From a checkpoint of a small transformer trained on Wikipedia: 2 heads of 128.
Each number is 500 + 50 x the weight over its row's rms, rounded and kept within 0 to 999. Layers, rows and columns count from 0. Numbers have three digits each. The size before them is the row's rms in percent of the matrix's.

# v: layer 4 attention value, 256x256, rms 0.0232, rows 121-127, columns 64-127
# o: layer 4 attention output (transposed), 256x256, rms 0.0427, rows 121-127, columns 64-127
# q: layer 4 attention query, 256x256, rms 0.0278, rows 128-220, columns 64-127
# k: layer 4 attention key, 256x256, rms 0.0269, rows 128-220, columns 64-127
v121 104:494486430476518513499522502492465511504600580570476548377471505451516510496547443406528532494475393526491501478439675544477411492559504535545476484507536485493501412454435411502489556561484505
o121 108:588521486479510450503545510484461480628526519380493429478504487516602476567467517568472435467400461488455583494456543472539430546539431471516422495559492508475527506486519430499462533492515608
v122 100:609464476547477461510468565506571567506468544442384493505565519506507484565482524470470508535413496521452588507546544527393447476550469535427416471558504556435514552555448485598399534523514531
o122 100:481510502482499493433510511482443488535476569454477495536500571522511477517485499430456440615518493439531516501495502532600461436552494358504451419589490465503485425447540558440472402527553441
v123 103:450424568546522561518418497474533503514540574385576463518447497501461513456539475494376586559457451526454478479556541485518488595513491475582518432566514526493507556459535508500438471448455542
o123 104:538542558494560520492476520500517488505412501504492505450404561599456515506622567502514499487565394526468585492485456476514378507459477521560460493408468395525437556501552435480521503536525429
v124 101:481401410455476436489411476539411455489450528494563579461446441548411491460530497490406590517508586520495486456483476426551554577518516508534536508544529521528444441520530464546464559600442390
o124 107:439522536441459512517516508585568529390513464515527444463413525510481529513497470442501538481443501487542615462574502479415424467483419560482481425476446488484552585567511551544563513549502433
v125 094:572488632531483547554508397501514562440514506506538485538541516414497474454512455437519455613509497476494539420557549425411507556527545500396502501512459581436464489422587454475511609483637538
o125 099:468486528488583475458513525498436514477499474538470451425440457475526439580584555555465434473509539556519610499478482548491474549518556516510588450487521572530566552413545502458501510484455558
v126 104:523451504493511514570455623491523486500441414478475532523523474471428512612468450572503543524619423539469565439469609473548460437520522450475337467525456477451506621537496422535525481608551497
o126 100:505536519490440504503443529428557451459508517527555565434614601435542491462502448492564498603503475444520448555535508462564421429474423543569469552510500551529533460453487511491480482452452554
v127 100:570473524574561474445557562553455568542467554474440509469467592406517491400430465517517501567574469470560473462533459532589535562525508446489393461508537511475435459469457575417447498494526488
o127 102:561451566488482561403517520517434498515463503528489576483460424600485455564561519582468613489482502551518609552488516577557517579506479660513418604378517585570440469475491513480575447427459519
q128 072:563515536527505477454492471532517526501534530540508531537491451541530622459497437488493497445447554537485502559553576478470451571390612458505504572404453405490595560487495502584476463501519509
k128 144:482475485459489516526521484456448485458422467476488509464571589457472357508464542529503452531548477503495470423433506520542544438596335574499498429581545554487436493529499503439553506495507544
q129 131:528513525555487482483434507528518516526573581500519507568478409511568622477531533495489539480436508508440529612537556495454491575429598431525456581427498480521596497499500523593459456539488451
k129 126:529504504566522516455492538517564498533546526558475513546413399488550671520528477474516578442462578475501535588541518442437420550479645426474510593409452440499505482457514471576460482483525454
q130 078:539515489502511521454491514571551456470580552488532463527469411529530570483535473443474508411444535491440531609521526487556435555420594427521424541432442440515554522461549473579480440530541500
k130 056:547407481459453476468432470454433488496428458520578606570514497548473396660522452546504472489572574527518472485403465538438579472556398531453496452560476539498439500544521525415483544542481495
q131 103:573527523546492522474474508522497499549617548458507523590481402532533621466539492497504540512409521497498527594538515476503447546432613436516465557399491428530605546474508509626476469530487447
k131 087:502500511566537490401448518539520543542545499572499490538414436516550609538543480459511568442476554506498546557545555451427500522442605437461534605480498475502472529484490409584444506495562483
q132 078:473515461531547448577477504513401465514424386477500525461616527513431394469489539557462492433537557624484475410506536458432511485615399493427563433552528522524462531481479518370518560467470580
k132 076:525531535500449489505542520530425548551522581509498502468534519472538448474574501420542445474518529501564453398611453606625513533429498498599531507474517501483493453550465528502564476497506517
q133 083:479545437501541416627436512532485425529417453542517446491532548528509557518409553579438520492539458539436538492467471485355461552536474461449531457572625599533411464472497461459519503485555533
k133 091:451500480610439480463542529517445553546467508468534473432520591499482442494528534538527504552534589488537573434572466490548514541486471525503360454477507482570554561492502473493545413411466420
q134 074:540520491508561553512556478498472467475604564489550420443448432504546530518586519476454620510425536600505523512588454555508436547433558467554456579462409559534549504500498384585438506522499504
k134 074:518527546628484533468550474583562461571594555505518523498419440496512635521499483448566558524492515513423612513502528514448505538482616465470474569445522496551498526505497477620423444487486472
q135 078:484464427594469408465519539607532479571453491538496573458451608556437484549484442562484433474597548520564523435480512473414519463511514607517494475548533499459447538530412547542525571550471536
k135 088:486466511470438502571480484517347539399551529488547529420496512552440512476442441452457449417524430649513481446618487569644493515481469515523497457503446518446499450477489551458437548562510500
q136 073:516513455543535542519462470533545454448482575483620538500547432532437532592533526490574516499361432473596545563553533372547595404464511521499463523495528614515553456521463516559545488573427443
k136 071:506462533583578483392516529459480485456558484563502540512448565487624483501515458519454604469463508452463519583516524507447473446507583481474473595478434453459423503440533406571479450445505497
q137 066:514586518402483449463536529466476535454548590504514464534343569523509579400533510476488508488494502571525528552542546544540520601436476560508418463577462515464528524524467467596438464554508500
k137 070:445525488520536473428433505571522550505549566479581467529482422507451567514551490412500556529506519575478518469454510542486504610450604432551526624452531546458520540548547520518456512501464457
q138 068:520627552587475485583530453436496520499497549474501435603416435547532516429432516572509463458392550536405441565491516436553497470367523457494383524520535461506565543404468533528464552503585462
k138 069:475478523613490524443521505529589474450567548546509481499524471490486604617501468462462569532525534388498467493550557419450471567560530393499582474482452455580511537459538467541516474481492486
q139 080:457564521543529516548504452613543473483537517461500468421443442590477469510625506530510507502544466530451542476432527578527469541476553529486416524522495491539640542546399556577408485545495520
k139 078:563445542535430497495545516504515553439510566515557565502554502390450584375571425388492453480527520474628443598514557479552458478478552389468555485493514404589433509544518408522611480556441531
q140 078:568490513433438522536495494450417547450505475527489482479487509473452501559573485480486538409466437461475566433449468541537399525572528448435469563491493481519482588520441497463517567392554569
k140 080:389508446511422475492455473512540569589523471465531548538523429495430496425365550537538588586565523632482491480482421442487440510570560520465503478536484525516425552587611448559425465534479486
q141 080:477474477492494542466474519529432522528379498516429503522556474494438440537422538616524385475482508502504491419534482503544520529536439514451562513570583492433469499481553469440557524503533514
k141 076:514465427463488449585462517494440552461464452473582472471461517506461388479517497502460500447535506567478452404468439550500508466458334595514527457546516613505505521433511544467446462526499554
q142 078:482591517523412502493555460500521532490481543427520426537579386513603501397425490494531504523502469556460507494454559411560524533457520428519495504437463458504487576429543470496522531463453428
k142 075:479512524550510535479517510528487494511527514507527497595406488493554601490509499472509548544429430547547563487512406576433441517547601516557526574505491471503474420536538522483462498508352455
q143 073:438513456378552542495561475505454608555462542478473492472504536450491488565468431443434494437441527456509556479450497492385461606389495581533538496572540489537535483537511430496505512494556549
k143 089:512579527466497491487509486442508490502501464368543453317520542534425400361512528459536466408561520542510470481506468556554522447520404585478470479458463425479483519540558611433468471423494559
q144 078:530585554494488466540529491581511461479607487464499488509488468564479500489456573477504538545480488561548557572567519476497468483463522405464623501472491418533490544486498563556478469509448445
k144 072:418502547579523497487539560511517498456542534449541414590528472523521595549506446500504524472537528469538455553501557563463492481534575456510501523511509493472515478501530420499483461499489408
q145 076:512439458481548560528427491601413486516567456579592501467537498542572491430403433567439485543586484558442450428575503611567458491581484545498460524506544507435559647586480461473451456481483573
k145 081:518516502449484443559461427469515497504456455464514582474486494398570409496480622467496560465629489507495584467428548570530370448497498492490457532512425567499460392522421427467508529524487506
q146 079:454453426445541395464476517467496500632418417537605445480463541426423491569579554543516449505611550500468460488552517536497511527553432567455366458539578432451501533597437498457541436495526481
k146 070:496498471453491503639487434486546513449488514504513524362501538491443369559552475501431433393515445461519661440570475529533481496454406580498458482525526526484446455460567616456497485489541579
q147 081:418448439461495491493520514432474550459417467537551515497529592479493411581473517518474486462537489454482456476404518488470553440580429546550437391527533486467413548525466445431598559532507452
k147 063:495534496438456512505449507416502478467488515500468504512600479503442406472432469526413439446475476566522509452503487538543541446488311553454463422501488493505473455559536570435520469460532611
q148 078:503535457536471616598491524450516490627400478563407558588603503432457470533404502502502483477491512489436489425435491426436529459519467548445556479528547537503561412510437525533564509495426516
k148 064:541430496433546507520553537462469424443490474520561488466529564477501449463577498476472437536457524495567383556540572500558517441588385547502491480501462497499460513517494539470519509524517538
q149 081:521508469506485544500520480585552464552505463367428494416583568517509491437447395480466584469507437560458554513393467517511410514502416525543604526503438487540565494484557409549526443561516466
k149 099:457510525511513481518566444466441544486412463511556469575569508629496407414479542461501412517536533522500428483420559599500549466519463456552490474543522491476470406561490491481516496523472524
q150 080:480511460523601430477480504441425533454546443504488507494481471545430489522394509456502546353542507439491491460573487444476437449504473478462502503470570450536436520568472537491355447625485563
k150 099:538458514465467530554415524432492511484427501481465550481510490533540402491461622637494526551551488506454441481427492574531460468575446462532537426544397539433447517546476538466560506430535484
q151 078:526557480486492489433486524540471488504569527402426435529536455519564483464429461482544507554495493492486508489583469552569440464427480454440497447498476463493586489474519503509532513492490463
k151 084:418510514426574500571506492466382603550426495485494471456439506494483450498504522502611456489491459463600413463509447536456605500556438458524497559538553543532515506526441550487539549483529561
q152 072:512617486485532488489489424457525428453572495451323516423442534546467511551570579537483454607480503468489515446448441495557544463535509507441475501632545535394361526453563528476565546503589590
k152 119:498420508518523498475520529623505535504567535570554515581407413439463617493510494431494591511407542467510474600528505472468449569446624428521558479489511497547498527473519429564460494589551435
q153 076:583402437505521459468573499435404549505530507489422520528509584471457511445548543520474439452530525556549538491523473576517505528523487474488523532471550471536428536565506612475501519474480504
k153 086:473516543415495468458449530524477538469431464501622477508617570502534474512525542646446462562501431552422546523553478430566634498560473516463510444549576581401526428530573569517516551545487496
q154 093:472437444422469464483470479458471529556392495512582476428528587501506443572451503473512444507577473536460498488461515514507500476553421595450455387606546581482449427496477482417632538534490486
k154 055:495472486383461462626516512458529500457528497514458537402510557437498388485484460489449453492471491477429477409450520544480555430443437505555453571552538563448449499518426575470501418456569608
q155 079:451433528497470405373518467559448472533502453523541468477452546561541477582471509512511477525568586535378551439495564463568508551471531521448468561498504459506539512467455582533410422478476495
k155 073:505524513498417548565436504469548490472475506426473603542500586473457490496422543433478485542476435572558512463480539548433447478503481441602542511534530479514518480503524509413565519463525488
q156 082:447538507550526509572599610500519491460548504438515381544454480522485474467545465558544475524502511539556527524483516540480489533486516435482481567501472562604519508568509586483438586415429483
k156 089:516518527542476434383452495534437529576551579485479553602461519422545571428430467513469513578509481462539535517511452536548449521468451474543612557443489437481495537494441414583490481580584432
q157 072:553500550515541513524389493402464556536603519583431544540528487468579533514493542480476481472437524466517537517563470533594559540515473455443470486437478556550546460524585444437526423522518488
k157 111:470403491468545497509530522484457456427447421455504528497511587485475369571484540575467508412531465452498458461472531532528601484514403577531463428508559494475444497496498545484620499497490527
q158 076:480470510580484470508495494427490537417541559483541518512396518620497573523512440410382522389547520481473444526565522459390520468549458509551397487516529534422558443551567513490574492547547478
k158 096:506458499391560514502452496428495400452442474621455586528530579429434454425464561541430398522427497480533415499549590547496481442467409510449486493491507570447450515541434555466558491431474509
q159 087:523459410508444520518400453509491492485512550580483500568478449440539527456468555480546499576515546490540433500456467537489476513443570545417448496565512599513506514457488616454488576508498493
k159 072:547502490397487473497468481503518544501550546475548563543496519309541521494495532581458566520499435405427391467474490457486477541475507546561435472473490430495418522500472469531590505426547477
q160 144:467473497454462509539455508458480481443452429499521507463538567461454389460476487519501431472528476500515459418451481529516560422559348575495542409532517532485450468529486529397556508501516525
k160 038:524527550460489447433502464460483443536491506555485410448502499473478454540592474561498464524534553394459524512578439614402423494416501563522452562513532470485492532471483465541540455473491583
q161 109:510511523584506459456485495530516548519498491552486465450441449478535633595535575454539518517493528583496554533457439500549439555426659431583389539521519477487601479447473538540552525488490384
k161 065:537449465398460485599564436499511488451464479430480546528527577508503410507531497571476527449548469526562465495441535512480532451565314495446504441589538515532481519565440545441519470533485541
q162 073:479537500457522482475601462475524393518439511497529464589452437635614597521416388481480538479480512567496541451505501444443533554468516577571417649523453526469545532475481626557477476565471501
k162 156:486483488436496467542520487433473510428459473491529464458534580495455318487485512529509444493531476498478458417444515495572529431515350552511517391566495531506484483495495508444565480488477538
q163 085:440452458522494504469577489492463410485448509468466548500506512522468418482408500437554471492468489492442477440451434533459486458552429509561583524544481504477531527468558428498528499540478475
k163 053:580479461541554547439607472624530513488492471557484514548465566546562533457596486450555505501529455472507519503490526480485432503423575490551501518513434461514485422462512402518410462535580469
q164 077:468472495484426453428421505566518368520445541493602488471454531583485531487558581490496476424578528433492449462585493470468484477425505543476581451537467377408510477508462452481559482463400459
k164 086:526494467460452512480518459389414482475516411513456546452517539472454375504473453446512521466545471544510464469501532605498518467536409544494490440506535565432491458466607587422519444513499575
q165 081:523435463559484490418540497600597541512504549562492521604466372419597591508440493438472522529422537418509466550524489460482510508445653477465533540408504517501527462437533420518490493496503475
k165 127:503501479416461526559508520421442483492449446466465525432580578491487355495486487517509446503558484487509448405442483530516555433594323588507480446578508513472422476509489540463550541492508544
q166 074:536492509441456580566484533424462516524423470580539507558549496464435544449563408552513503416490525503575417467493560425524489527604416471502484520493496541549582500508530524456591529463482483
k166 070:458485503514509411396532501536556450457525538518579481513475494581554539549545612421496516480453485543430587601487518502357524504470537586460501543493541570456513454466562442525456534514437520
q167 091:392458511471578461538620512557514486395432419633517519422434474416520487510427528423525479524513509520546422458500514468447536472493481554485530463490487528514416458467554547457494481536517521
k167 097:495522513564483476513451552573563555554511533516498412531432467560500613532531427481470492444441490489509568563531518474533497538489633458530507568457469390536497543477493473551513527465456411
q168 077:536580522500490463425615503477569459505371559500526518484586514469484532505520531550483468517522563498450452482484548461443412532434450524491458544457460468575542566487450587460512505479443484
k168 090:439489449491428485571447441405466490523504501532535498491493595492560372465519460506463473462530454545531557477533478513540539484562464593526619474514515558400469473483516555493611515542459570
q169 075:543457507643474522512519529555561436489427532523415487563592483543534463489508468464483476488466513425513474475519523569389614518493502551453574558516500511501454601556464538512466532511520520
k169 082:530484511572526525506501570585498564574547463491473495502424405513481645488592457422506567494527591513545480559536473547482445537441591392456493586393494499508561466431459496507467507552448431
q170 080:546491556564527529458497475491482575519532548484485518436496566469445483441551426517522427497467537546560530529458491425559448516461500504592528458399400437522558481495512533491454538493465543
k170 088:455456477400538481544508491449447471419461450484515504490568588520479388481481537519445453511554432487511506488497450568492587509501403563429456425567567601476446535443525583482526533473503523
q171 083:468459392566463608556535402523466401427451457521401450518438464425474458485548524568530426493409551475606465394504503435473400507417437466517534449471527451591448511464487493446439526439498442
k171 085:552545535643425432547444571457516565448512516524583547607483481416479568443403409488530591500557474426425567586534499501414355505491575530509552492509436433503434411499567491475475490549489512
q172 082:501560556466486473469501493540561456511547499391478581454519479606597513475561451535431489471453579478468520520545512446532526556530518498466458552521406416527558587478447508528424515400530570
k172 076:505511504422491472531481495378415479442492468524471548485511568470458363514421519451561481539526466543470423410470539567480531520514408468552448399566503577425489460530533481428492531528489511
q173 078:528513584462555523584545491504465494535549539484635560478497545573516513525465410582532565526391440534447442542424520412513517498493557473534381539457519437484576473460490505544485455563457357
k173 076:449495535417515540512460392430430518432418469521494486543555467507419353510509479567527409537515511502531594439462501457535507470593392528529543424556449545515442505545487495451473482514539548
q174 083:478429540616432494459520472484486522667475524511583465592425586591477477390472471448517481529507486525516542476488450503484627565501450463501469563429529536456430471533563465500421522511432445
k174 085:466468519491481493461424486520516513545560469525391475507519509419508509526423458624520493550532478424492480513467525487489377516445629450634498508569504570495609445563476578557515490469520444
q175 079:516501447573548459565543489572471506557375458668518493472558513462437526444459456484488408508577515505482452491497523402410554432542490496466489411450504531508378530490538516527546597541469485
k175 081:524537446534462522468557531502502551583558509445533552520428507493555551560577523570524581409520512549556573512553412614470491567467588514582534602423465461559516455510508454548432483487515535
q176 081:590559548564504539526585481504548488554417553580502524611541507530486546529457414552487457471501498502474487547418455492460474441477522478480408486477503447621478621541525463475482518598527431
k176 081:445418468506439509576427484449435482445448527499536499434595591440470370478522516498516545506568476549538475417498424477458535444562359535487487445451505533505475479544436559468550523519462507
q177 090:436514447445464510504476484469466456534488434447520482493485517474516432435448611465479506545561510490456520484500495557420434469526476573475555505572553581479524414481508604451369424464447544
k177 082:548522536544488553470497548578550493517538533521497535554448442489473668405492428415528515538450508428494453560534532509460437568456619410472573587476449393551518560470502449545517536466535458
q178 086:507499383455430490395540502397467525619553507486493470507479530503464542625384511537474508564453433410568418527477501521468524533443553507539491524409468412516457582571545561471556471437477543
k178 087:414491418500534512504398453447545467476468497533552534479493583536474430465524577567471564429538499520450661481471454416503470448597507499541517562562561514485480581471458461529478517572526476
q179 085:469498427626510440498508575407508492589475495497417527494488552467526481503442517506485537561558454562571571558499552451381426545500504569530490440449484541565485495554476608505506477443567538
k179 089:540503470494481591420539509564482499518554544489486464482547547500426517569446593522476504468526504508429544518518495519604555510509528426559467608454485563435495411489457402532501537566512406
q180 084:451508460452499437491463459644477442497561468530462590543507465496556453505458488498529568532476504522459560538466490503464463519430566474510556525515537563531509442490547512506556439525455506
k180 084:445464529567420465401510549525435484478427508457462579614494521384524477429443424470464455468478496451484489427394509497569389462566467455547489492551539470542460475550434386546607466464537520
q181 083:629464444559543550409465506493525586556517516487477566447457388537541536455551456595430549538521535427561522465499559518490516517521583413457506529531494588521452503443592530546530418538520454
k181 083:501445547439467517545480448465519454518510503457527540479583562518559432545481545485441446530511455532463446516430487549516560489516372586512440441526518514479469438528487447492517552474558555
q182 078:437469465371422466503559517447502475392517428495472495453491464470425446602455531554449504436583454536582568495510497514565505439484511547523495457463495480490470501549491496457428483441591403
k182 081:497543515565509533470487509565596463544489577516512493566533441492520628505570433480493567487451526441474498554484542518457403552464633395524549613524462385502520498473502464522448488470482457
q183 080:522538573488499531514511455539490480476505533509467540566462506487469487539616463432554584573451482534420509534438451489594435590411512496554430589424455615430555561451499447519458450537464484
k183 081:474473456457534500539524503447456493441455436497515508513565576501440365486464481476477392539543455509490426477515545550518556397518372510504537455553552525557428477550460537493506550500493520
q184 090:544523446502404499548602505438441516463557556581446532530441460559468518419420526575484504540429526474488535485429507498429463592404562505499488523504539565429514483454505505574429410557446408
k184 086:489510482588538503507445492464549513434359461507527462552565546518457377529445561486463448517540427443533561495416523494517538463592382469530507420622474472485454491567576428453514477467463463
q185 080:485600513483512506578504613461398457571506442583531547492489431448585573564449439427502572527473501526526477543470546467432495546472538419478460500482472480521575570430511425475471587518516494
k185 080:455497492531480522577536460466531500411395542430486464428506575612486364572445500550516453423531509498480441405493597538543547426489328567505456477540520496510538499589470445491558485460462506
q186 083:582510551450514512519518533439507546495498489567445535635450433526443489508558443453542473459491466468550492588605440510481536480617484386489439499480463451458519546538497556474542560491405549
k186 084:473561472470503409447515534540344525530470462494517448499528466456493397409514646500523423536429442498543501516488521488541430481503444531491475404526488563429475463515479493538489473501515584
q187 081:474548493518484480535540460505588469464461491502569546463515526467495486619523393492521511522572535542390464450460551475530619468466470580495529496580519522594504547504458406504605402531483468
k187 082:585489543535476515458508544572538441429516490508480486533553456461571576485492396406482449466501520448634541529557572416423382520505610472471594560441450433529546493457504573534465556517470482
q188 083:499510493428594534506515478524555496474458366445465475494501495515468456413395500426547557377514435585518512454478439405542498447483429518476576417448573485526484451404509530382517570565589529
k188 083:468518537534489482455504548493532479529512575469534481504427400590498687519561574470526484470466556520472432581562500508438514549443583416497513578493457433493525590498534498557451480459456444
q189 082:501407500509535474379492517553474551461593501544463533556573458595448476482553582458489508404489496416500544434620582498470515440526506515413406526376590396527421532588408492458526453545424508
k189 079:425586485542471433488481529561442440529534539427499474453398435420522477508499372559457417443530443563538546609488459505473504452580478521534513535474423549432544492455502547461435411487528500
q190 080:487476483444501403496481493598453492564582541464515527512464462493507528464423565549477483412505531503486443397516572502471489573516511558512536568646491474497490515593446598491580532480407572
k190 082:502525544431450557444429545428517492509452511522543534527501499414442561444511528398474512459584530598541547495527490506540418451478439415530489520556473525459448496533511444547428502525560524
q191 087:424509489524464478544423449484547549552482561488499486529517393562456517551583533567505581561476416544488455498583543453531554574444582400509388498452475522526567484442483456583452499504502538
k191 082:504467468497535441519587484434428495425443445509499458457551578473493369460482553518573443514544414519520505426515448511518566482548354590519494405516577515516430517538530531469538467470522538
q192 195:520495532530530493452458512539521513563572563514519532558450435530548624479520520476495556465423558508475506599538546473478468595437627428494474602419473435514554502476495484591455483512510450
k192 150:512492518559497486436464544549544519541556524522521518596401423480579620540534489471488543483449573519462522597540492446438475574436627441509496561415498464486536486472513469531433483493536453
q193 081:503454471434461538515539487447450473480410426519487506481573593471394381516428522484496489560513429450523482424400445546514557386599400550485554392562535564481433482543510492351562507501447475
k193 079:459565526555476481537536475556524502509588565543438424565450391531525544518483482487525552473468537484474582600570506500494439561418651440528473635440501477554557537489522519542491487481480468
q194 110:534572499524534475432479497541485546528602617491522525560453398527544633486505539472497547523411528442470501611565564503427486560431628443504483586445496487509593522445485505634463461550499445
k194 110:510493532591517542457459538561558482519538530535502451543458433514561635491514486464463596466441542510467521575548494468480453529454672436500530586417473434517515505448505445534415519482509477
q195 053:516598537514460526510478482542476458474628535417500469504502436589514577470555575528516578480406485473572504526510423485456470509548608449508529515478441553554464504434448456549463488488458532
k195 090:519521509607525524452519505507547493540548536517461464541401405465512622478504458472520509520426490468441539585522484502489447531419672438512484580444516449500603513508522459576474472527451445
q196 083:421483503465527602507486532422506483457438420549434431381527578440420418564487457477455480525549540526463474444388508490524537465542410575478554408508557549462420472459491474448559528481496484
k196 086:430472524460485425558480469421439503421442449404508512442554548526509350497434518508537452503577466536489455421465530508513530454581327592498455393583532547540458482540558563444556506491441544
q197 077:477395568545480480458452481446581499464449488488436507437473524444458466580503512451480499538557453517579406499458560589516525519548459523427484448588547550459436410513451591377501541474508498
k197 077:434556455336499439554483532476447513517522392479439531438540526459548464450439572521504422484560514478497417481435556457528540456557406602409422414547602512505505468466475594473576508507468425
q198 079:423568394478489403531519604445465458556375513583497506554476561404464517457484536586511497431550540498503422506411490434364508470552463496511561575428425491470318512494570518404493520461566544
k198 086:540537493576539515520507429543542467481458564531529445528531475653459471467512496447477522404497561605486588494641481489534506520480548558484506570427517472450550418476450564537482489507458503
q199 075:437479517493471492558514490510489441469432464524531531507575543466422370465528545428536499511521537457527448472454525575501513364531470516525554454475529505517394449558563501386601470480524564
k199 074:539466428446460479522487496481497474456394481471528462443558579536425369487474427528522414455570415438512440444497496473517562439539300574498537423513478526452452491524478512473543531535482597
q200 077:499446466491514484565559473638471559409503491619443609409430490500479498534436402453525508489544557536509551501475486501474566537525448483403527410561467537543563527527484556425412581564564489
k200 084:472561545550518528441548580566497477523510564410517454440553470515516494572564540538428542480522520512545497476530533426577510517436518558504503535527481541541451430509527468542598487421450547
q201 080:501445498513493483450459442535524576419535534536487564483519510503422487539561617428458474450495510416561525476495517594406476517486549555422521461406580461474525465525409614519439507476513582
k201 081:408523527461502501508532579586458473504565408393492582441459491490517538505487487602470520494507498579581544552556541383535534539577560593504571530528497499438426578508543481491497517447525492
q202 077:531430545556544419532552514609586417406482430442492498406565382515489496483469591450491473536458439585524570478430521552529511525485540508517470468519473541544526566518515539441384597443455468
k202 082:516592588489536491511589457531488564442528561469522459538402557519602545607519443438547469484488512402571502517557553508575478435492508564501487496500520447516505503483580568551538434494425417
q203 074:532496519497501548507547516411495463509460500506414525348585485464447429603588420516462554508527489576492484346473406533500470488508467556488477468500474547508522576464669461569385531489513552
k203 077:523593550488537538566543458562484533508456464421601492512518515616426410453523641437537451540512440596553518534553617483553510485509482599580446472457559451552465450541509557476485479584484488
q204 072:521459539438533497470444491441529526535438477529576516596611572410480453444397586465529452477484423484510455538529504412489567386532475536526467503451523480456461509555443546417549533445505525
k204 072:453431443473508532495537503460480444431457435498506452459480522543534390529531488619526495466582496423549506453504491464477517420549376544500464453581497498480492492535499553467546555528467531
q205 073:591472499456589567456483524615420526539477463567524537496519525501494510441419522463557609420414565470610529450494563440508502521478479557517503616471435401520477479521459362523473583497525454
k205 085:439599495528450547436580526611522472503492541500527507566433381602523572480439460442509545477486499573422557491540413494496541519468563511513486566415474529508534510440528438531446474522501446
q206 075:560561547491484528531429483413472482452452506454583506523506513394466503552483585482505540515477434492567483622449521475488640436521446542588485549587528574544494437540449472511463452556446510
k206 084:557416539403518526384535545420531487431530477485468493484531521506578394463528544520454451513481509384498422485501476495473519425529418516479533433516526512529467485536492552525658572428568523
q207 076:583523462460504494579555506511480491519357398406516506529599492400563472486423438522474446387475527443561509393466546508488509421515424458498618458490498578502405445480512450442495581488483483
k207 075:499499517449475482499483549425457473527428474474522474429522552586553341489445393542520440555515505503474430446443491538502568397515379543531469434530512500482432458560505507453552463453519563
q208 075:421451535593482531566439547562515439474481477480537505513583437348507437458546466459523518516525456552481538515518442494509443453525459533518502497495479457502529529559487504490379561447539450
k208 089:504417511453520555513467516530525532465365449464448514499471590546483428545468412404553492479532520514532406447503597538519429440482421406452535528477504508547426476473561605559533487460474486
q209 071:532432505457481500506509556453463414556487533556494501496562579452484515531544523507472492452489498470424400467465523518459585488539473547538480492467499490557355457519495551475545511517404446
k209 071:461547471388608428530485460425515528492509479432482605501549539551496386527501495494475463534558517491504613553492500466416582470554430527501540393521541503486579457540512599460610494506543550
q210 067:455463489513497506559485554479507511481520426531494546426438529580521485563502400509525431513454572571520548380515545523560451553456510486425520611438514564498492619488507541587547517470463509
k210 087:505583490512515460472499480598449532510526545430557454615468450505455587501539443525493632497477441667508581519528506561526490545454573462560522555580482456528573476416556413477304484503489456
q211 070:513555509508481621512422561465477538456493495509458540493503552507603545543523513545541445593513486508514471546537519563570528513491556561494543524526492495507585487532466426523491499476514623
k211 107:569536471498519494442462545518505497622572524497496505529463383432451611446447453455498562472453496486448476534548466441458478546454618413459551585398507446535560492457518443534439511508459447
q212 074:599487454486416435500504546372504466519555523539451537511515463555464493466492473473437517603513491376572478492476457431500587526505514590541565543509507514439477403482540489507537510458484490
k212 095:480519508530585558379519476530612468498474500517486433511483524447523546520567482480553531516441543480513653594447551427406454567482609468533512566470528476511527611421544493551487494582522437
q213 072:512454450553516573434525517504453425475490405467456480510552556445390504468489509525468479455524508492504441500545502427475581370582459542492548506534516545425476494549454517504439516581437494
k213 064:490488457507531421577521545493551516519513482495615520485523570535605388421476526449536520419532482530456578454514508532517528502550464555487500422564433540468481428484528556525575471477627499
q214 069:433510473465428450594452443460552448504474508517516608593456510558498429537493507463440463450526496405502466438557461493491484398558465550456472508512497441535412541567555516335486470508470545
k214 065:498427438449475536577497498478528506416493478496548540513572594466447370450498528463532502465505483458535450452486542527450494531509353428507539482519568526436481454522494468432513477439573478
q215 073:457546521448419526521547518430468532469513512526563492492496485413491537449463502500537411432493538433526359541536517481471652476474501517507440531442485487457561535569492536484578500557425459
k215 073:549449494517610418472420488434446519506476474596457464513474494513543460451641492557359475455486475450524528486452535427503494453471396511449510512570528526458582471481465503470489579382457532
q216 082:463462536517458507451573485560526455504583488445542533478489394557577549496506504428485573486458475561522547558518463468598457515598554434522474579456441480506587502505608573584538503511505552
k216 055:492512549601512491415517450615552557473523551461516531582499537469546606502543438456523564492508580484527477548466563445458459515441602422464596584579484485509510466437499357520498570490429472
q217 072:537555460496485382413435445434467547502483483470438479482474575436412561609435557482424446397555497501557499531604435553428485483492458543539484511501564505571551505543519588488430469426469487
k217 063:524428464485481468531457567461523499491508481544481469478454574463468392374533549586505533479557430555507516450443534579555529498492493537473532555584519463395480448524458549439545460472418495
q218 064:510526471512450504554462559538452574516480537594550483621484410605510451604333462452529470512453536414591503483518498459501510485495496527458588455452453507580551597484498483493513540550483465
k218 145:466541504585494517408529521600492476508547561510469480584467404553465635518583488518510586475488516502473541508493477463437438552468615426533498609462494440513529500475541410546441508530483441
q219 074:463469489553379389478445493417535464561552511485573497493501424480482502640560490599477637537518504455429530493461448424544561570536516503537346574530527474501508488562481581501438416486515446
k219 081:485442458500546527568508478456507556453453493495488593597496599448570390437440493540443454509523533449497493465533587520552459485537518462501580520526530543575551551464440587506569470472510470
q220 070:560441519482481474454525568516483469610502521593462444444488447555459539558455408511510466538580425522458475417526529468573572502515484553421478512568437564539591440477500588518464474340453405
k220 073:460540497477445604514521475562519504595505519396486568501541513538504483472487484560580605608473436458575587509374586454472404533472591444538389580574481503513499475505501501495499638524509521